config.toml
intermediate_size = 1536
norm = "layernorm"
qk_norm = false
tie_word_embeddings = false
parallel_block = true
init = "uniform"
max_grad_norm = 1.0
warmup_steps = 313
final_lr_fraction = 0.0
batch_tokens = 65536
doc_mask = false
Each number is 128 + 24 x the weight over its row's rms, rounded and kept within 0 to 255. Layers, rows and columns count from 0. Numbers have three digits each. The size before them is the row's rms in percent of the matrix's.

# layer 4 MLP up, 1536x384, rms 0.0443, rows 1115-1214, columns 256-319
099:129103157124152141141107121108161162164094152122164135115127080106156112123158152134119170130102124144169172143122150151093113155117122163134140112134109116133132119151115148129105165150162156
096:184143107100109169142136122108159155132159129135109114112130138127148115138139122134113105119171126133137145154123126151072120141118156122121104133137106165150122142153108118111099138140105140
096:137160068116081138118137136162134146117163155114102125098122126092122158160149144168110117120123142128110129144140086136086152085114144162090115140144155090138095162147158167135138130153105102
104:126142143125128099109167094096189145120122124133130105128097095123117113143145123181122106116182102084110141123099133173108136120089150145119105130137101147157151158159146125103133126114088134
100:166130149110149070164157125102089165091129099114105115144123102111171125164143134112106156081134139093108122165115112090107111111147150140101076136152175138109155113101134105119117101136121160
095:099087144098133135153106148146088139123139109126086133128078131092111121150164118126097113155154145120118162107087091110150132122171108150135152119134151118060164159157153112127135123093167098
097:105156142146136115162123138134104131124141087163162118153142131134154122142084131113123148140161110158136135130092156138104114147129128095121153140116155113137107136102104181114156087144104132
099:147125109101149147098137189097117104101100169152110127078093152128122167124139139111116145105162099134160145121141113179076116125115125103157131141118127084126144128147139106147133083114119132
106:142140067098124133127091094105101146079139134101134103147137127153187173177090098163094140128130177090166135128123118129104160109155110127112124108139089155102098113153119113145151132113128159
096:165125101102119164141123110150129160100173141134115107128097136154126155153136126141131122134149113110149136076149105140141144092155119152148166114148157100109204119170152128128106136127115133
108:109115129119150118129138099131137158111136156122125117140120135095120127121113113137122132103132114129165186127099156156126138128136120071144103073142183113165141156148122135147115126096121141
107:111146154138141116129073165126149151130078117137147113131153091141103130122169107147144100156145143131122163139135159165140143134138166148110152147114132090115111113152161149139160098151138132
097:127149167103128097101143153137114125149151100115093103168132119106136134157114127131127173164140109056176158137169133173122135130102162133108127145121100146146144139137151140125153134155132119
104:146144124102163137139088114164138094133149114128120151149103164087113104128111119140163152136162121094115150152145094128122131112150128137099117096104092086101174149117188151146087121168140177
101:156123110146165090148124119125115160123158125163142078136104132139137147134138119169112152129131128076101152110108128147110144142107112123096108145154127137133165093162158140119166110080128152
112:121105133136154160097148138082114147140083136163170154165114086135131147112103109140106140084114122146080123132112111124102166116116143166086134113115113086141093149105116120150136143121102126
108:185158100116125121105127123107122082138134181109113110135124150178112112125098101165138153114140117130149125125136134154129151133139165163134105077104147149131114135167097154151145124128173112
101:140129107127133115151156115121094133149132065088153142158159159104142116129182135170120183145125134163124115134097152091100131101131108133127109071096132061150114155140140110177093126138129151
096:119190114119117117141133132157100129129145139132123122153085165145119093112093127106136125120114093149141113185145167120110162123158142091129117171148155122089116169133144085180156153144143175
105:142104111121136126130114168155099178150136109109180116112090112105113099162116137146123113168114118139114105161193122143080113104136144106118118117126124154135140140124149102179151131121088149
096:161141127134131141166148137117144117151090121104128145127118108148084138162113106140139133113166096108101143118109123141133110094095153125127115141127142110091189148149080104167124156154146110
090:161174116125129174133108104143109116175099130147177139152094107105088144109167097145081124141116087133109141114128120079108081152142112140123110148137088139129103163125150121144142111131119135
097:125137098099162117166132147138116089146101128140110140116099134124120139172126102114129137157169124122117130094131132113151148112102169169141126160132108155159111150189099102143138112108177120
091:138141099108112133121119122152142144154167151111141085145103115112154093111187075149113171106157124160192162142098145140076126121094173135116104095129111088117097143156091123112153072136144183
116:137135115104111147154128093114144115151159166132110066107122117124126126129090143143120133095136110112085180161116168151113129089116133110125115152092113149138097141157127190128131120100102156
100:124083114129178134155135143091112154129131088142118129080109144097079159115159148122133145159139082113170149153127099129149111140159158109089163169139157174175180151098140151134117080120137133
101:091135109131139108129110154108146150132159116098118113103105159137122105148100124143144156140100086114099113111132126134099145121113123147098089156123140158117140153107100137146125126108098171
107:114097112108180097153125087098126138106146108151122107144117104165134132142140112173096140131142106123169123147109069164147142147138117113151142135130121160106174148098114188183150117118103134
093:088159160099108135126122122148126146143114150129122129144146133144109142146159088098150143120105099096129119091089119156100131140122112138071132122114170090101159120142145145129128162182164142
106:127165134106121116137117105130134155151140169143156121146127086151103156156120089132103136148094119115163093083114086153145142133139117121112164074135160114154136134091143149127147103146115134
095:144148136146155144156127115098160120116088146106138115093110165147122117108167124162140100110123141084164165128117108147146130109116175186136104137109125185170116134103155159151142142103167123
101:131121132096157158164114092100149165151130099151123138136074137117166189142128109140150072144125111110137124111117123137115058106134125113137135139143157147136149115142139096137137123092083147
097:125141120100119133128101126153153130160132132138142158118105113163108148156088121132128108148146134099124124070145119138110112120145140096068142194119103099094120120141110141138157138122129122
105:108101075128098087154098096146144129140156084161102105134141152073129153130178139148112150131139108111147143110112126112106108121086157123091156148115087159135150137138135160138161156106135142
103:148145110130183153121101117118125129136122109117089154117116143176136117138132118149140131145198114105091088135135082127109119157178133142105159094116143166119144098156162143125126111159135110
094:180116113103140162119086156114116117108143137125121093123120131097114115147106128114101173110107127092133202149139109107123122096103115142103141118122126155110135122113117090100160126169082125
100:110083166085137105102064101151136080107129147086140114156142142142170158160105103123105161099140116115136092145138127123127098104141166138120131101152129123100132137111129077145123148168114132
103:145115134137102118106173161114125082092099165090151101130141132152129153162138095130133118114090111134164150127101112127136122150083127137111128142100098147106146106127155127172132147150130156
097:160125102100130123137179134136129104151108090102082165127104127139105103127117110128119180156168136122146125144128071106094132122146145131149132136126122137106096155143092137154149131106149166
104:097127136102165117147115139092156094150135146143128151100138154128126133146134071085108131095122087128126142156095105111107123117128148160133124167117118117119142127113151100135155119118125116
091:128171130124142145143122136119148125123152148062152139105070145101134147164127122150119124145123116126105101143158137173095134117172098169094090130098150124071148178144121157157088112166153133
091:137101177083182136116108168164141128101095165118136168135123126135135132120084114156141126166155110077156178138144120157159192141099145122113133155150149140169135118138148121114125116164120130
097:145165122119138148128160106139072112172137156131116122130194126102132102116130158148097127128149076131110122108142119174092162117158147100130075093127108118159155147147145122113119133126128121
100:114154136123123122112116151128117160135154117163123129182137087147085144123135112127101115128108119102088095134167079162115150108072120132132135102100084084124117130123168153149090102139111141
099:108147117109140136170094110130097103146170098164104146126159145123139152134133128093123135160129138165131129128143134132103129130101166125133103121126081135146145140132133128104136082102132113
096:121121087114150102142043092113165140126128088106136178133145143115148136126089168120129136159164117128160147114134132140100162132133155112145145108099114133138133103133121066129138129132139159
104:160163123098188168142160133113118094156139105132110135143155132174148153120131108122143130120117124163087151150124080143120117099094153145114171104108125144158131165121125131135096156152121119
102:109102116157117122141101144122099119117133178103138122146113147098143109137171125144098100126097096124131122133107130143121145097138138146152119142139128125127136133123126109150129107108149137
100:125164104113154153108113153161112115111149127142194151134161142112079100134144098121093139109136104116107145136157111129112163145133125097088129179139101170115106113137085167122132140150112109
097:141154107097149147159115089116126151130138143151133179098113141117102105123149142130098122098155113149119110122148135140120159137141146115143158142087134107137149121158084147122131111100136117
109:117146152122120088181072145151153119125148131116161141092112172161135130112078094128120172118177097130155115100085079141129176130130115108088137148113089118099158132119153152142109145119124139
098:160166119156136169115102114128089103107189157152128128118117140147120109125111126126134132119147143128153125148113131129115142093138181095149079123119135093095125119142127141137153112121134161
100:151131114098121137118166075141105120098165143124142122135150138101147120144123135168119123115137098117099139091141129121121117122177083107126119116110159139124147194146094122111116181106109155
109:123151114120141133107115147142168150119167120128149164102144103140130132166109099082123112117135110109125144140120125164097109127145158090062134111098082143108126135119119107172124120101135154
104:148166115118133124155129073121101116143156165157165157118120146112135122144148142148120133106138091146098145099050123163149141123150145138091121124115129112131107159128107133162157133156118141
099:105176151086145130102111140135146079133119139134166108137128132124136143179113124100094103135181112140127131159105123130159112136127153140136146121114129110099114130123116159171147187116160144
104:145123121114145148159108174145095168109125141125142070110094115112105132119114112100110164119177128115110142175112081158124118120119128118148140150137115106115125128113147129106138131086149172
102:110147135136146122169080139124186116147128168135157098159117163137107135139068141156121114172162120159157124125089140117115084133071154133139139103105092138125166141169124147149135133134118147
109:104127132121153096121110105125127105138154148120116133099131119152168177148114145106130163182111134110085127167105122131068165122146152113155103134134134119090139155133137156157125108162175139
089:134127073136161102117126143085137103116125087135121134135152130103096115139186139079087127107132119127147132102115122137142109127142107146086142122152183117118150134145145117123153103178127104
093:117120141115115175164109102092108180142132149153129128141113098088101077159098126080111093119145108128123133128142138169127134093147108082089127105107148122084157100150132126147136136147178098
095:105162119155152156130150133088160081095154096156151139158117135175137157131103137138072161138113130094141165110139068115138164140095149146158137134117160127126122109098100105156109117160098129
098:115098127139103109150128129156125114133108143140110151125129159129075175133129144164104101135135086138095122086129149145083174097122111154111131130153098098100109149155156092104135086123137108
098:120091130136092134112134092123106148141105131114114076189125137160134125169150078155131131130172154136133144133097150113111129100127129119111181098132109135139186155121117135084108089095138162
097:160113144157100162163177142129149175125150106154167133119055072122120130103114123124108142133169119124126139145104143097089147121115166120095125145144160086128108118175133134169129137116101133
102:123119110088131131143082123152087147136162141091136120125117108117140152128107153179149161124095139085135135131134131097140138127083143147098139122111147088151152143128161130158122149146127147
091:108153156146130111163118099148118159087120119103138146132112130149156152125098147135125159109156135124195100150113171092057130175136083103135132145135155104110160092114136132111148136147122114
103:118160135109116083141137103145144136119093138153139122174165106167133121133132078100135145122182118113154122156115115145124128139199159087123144083138132127131155119134114129121151146148129151
106:173112128134123097169090135115155146129133109131186123108112114152117151128123091068154141119130097113165145142121124129120129117123127123144140165156105137139117130121116090162134115161133146
102:142136142089178101143072075137155114143147134095110100086110138141117107131128133135100115140120107087164190180153144120128130115175138145092128152136108140131115132156145152142198111087164119
103:138160132098162107160129136121183115154148105178124127102124124138113146125141099112121172114105104141130154151121101087126118119170140115113107180140099129111112142127131142126128092099118149
106:141122143106114091120069115117142138147169164159137127149154116118123124103097106168110106135105142105124161140113100104145164118156100127169122127116116090146169146124142154139126147135131149
097:164140119093102128157116123142123147140138117111109132100143107059110201108149163163100146099084134129113110103132131155103123118103147126139116123117112128148149118111166123143161127167135178
097:122141138144144116143113151121148127170110132126141122162109140132094137109133116128142156099183106158155104156108156146081146129145116131149093137113126127175156138132151121128147092099125125
096:160120123101115165146106144082147132138123104144120129159116127175102108140104156147137141118135142159146133103166082145145122133110112090144137146113129136154131146128107144170105143109124197
093:121112151116122086127096130157145140136145156142163121131183148120106124151122139177096135112143095126119132106108104111159126110123125137097142168104123120106125176145119143116143128113127133
093:161124134094157121124168117107063151115115126175177171118153094137153130114163130105111144127145100153132156156108110123102113126105165127093113119130125141110117088132116152146130157125149154
102:127151124067145150100077181132135078089117090143120145166094105133125154137180122110143127121158140124107175111128151079132122108154156171140159123151123111139118129133149104111136152148138145
104:143105143111116115145166115128149148129124137152151115171114133082096172109108085144126145097153103083135109195107132160119134125117155133156114130108081116168086117153093127163158145100159158
097:093105131133165145125134144153101115076133102099141096134114167131147134142061125151157119148137105140098133202138189077112155089115148121120120155108178144124139118131138081151129128126152121
098:151106118115111108156101114147147135178133141137160093159127118120121122151145102174152113146172119113150128122085114101154113154108126094113093076136112084129173123137143156121151143130118109
095:108157097119148141132157096087115137172144108172104089107068133103094119129142150169124110121135133127127164070111192144072156130126148084077115146128094102122153132156140127100139091116091130
095:174129093117156130156140107136098172122105151096116098132152124139113098155129100137126103160136138134146136131122143173124170107067110115158106148107097076154128121128101118153146118108122126
099:128137081136131124114139142112102085114111188175086154164152173147184139123108113133099138126098133147087179102111122135122136128158115142084080135122101104116098147137147101173101121152124135
104:155142150120100156136105152168126155106113157125121132153148135159140123115100085188159129156140124119120116140121130130121157134134141152115091159111153136106145124153155120123112098155161099
095:120158124098145129151110104122136152114138126118124168130115173102152094161161058126133121128146126073123096112113089111153164101139142124141117110106136120135150177107127104131140118096126101
105:144111133106150126138185072096143108149156169180096123134132137176121143147097074174152125158100143105133138111098097101103122107115159148103098111141138144124144126105117127133137142117138146
095:103132129112162094155122130104117167094082131149148174130133067126146125117128075121099147067113148168116107146128138106090152146164108140126127105116122111146167119108098137103118127135085117
106:159128124116175096180104084112148105153122099128106153122123147092135180130094098147101109108179100126149139107116094136150159132121173135100110132131150113120137141123118155134118160128137136
103:096116088147122074134142170141118138119126126112146107107157096164139150143111113084109131124139122118153113184109096120140135116078126068135141152112105124147136123134155165163168113151119115
090:108171114136147160137122104126140120164124108127141144097139126102124110142190127166162112092109153152113153094168180140124150116151142122142134098130136098150156144134132130153083122120154107
095:121176107097099115158142089165117130147185103127155131143133118109162109161119145093122137124116154091097164099135176200114119136103162132107125123123076160116144163159136121113112123103152131
087:122106107107119147123132111147209136140163088171105152128149165163127064160136111156154142148123164131144110074135128108108104128157134150115165113148141069154143111127143159112142100093110131
100:120133127088109157120121114161139103142137151153098171160147114126118152145131095184136112096153121169133133109073083107124091121130119117101151143115160186135149154099089172116102094151150132
095:165092132167166107096154146112109123158132153136124103192114112140103156154114160084135102149101089125110155130128127151159109146097137158127133114123125163141126164155156108144107133132141153
091:124144127090164076145135147130123123150107133146170107093122155119140130120142104175107124164199120146144128154102085152109131137121122116123118121124122143112147105144156134118115126121108169
101:099180111090135147131162125151148111113101145110140114118156137069121143156106116086112102109111119142122121149112151105130099155178148114127062089112090107113115131110153091134092131135113139
103:136159146085144122155125130113158078078143109087124106146162132135111129120095114099106176152153134143180115182146105098087128140173140099144115140146163093114142147107138142152102132131108156
098:128140103157114100164123158115090156143145090140149080155113092091172141158134103138114114159129117144112097110084149126135127115140167107100146112118106070100138140172143101114142125127138071
102:140103136126162139130119129093117110143137118178146156143117123103132117146141127093108116114135156120116152136099143132100138118151146135121115137080132127107099098100119084138135110109100138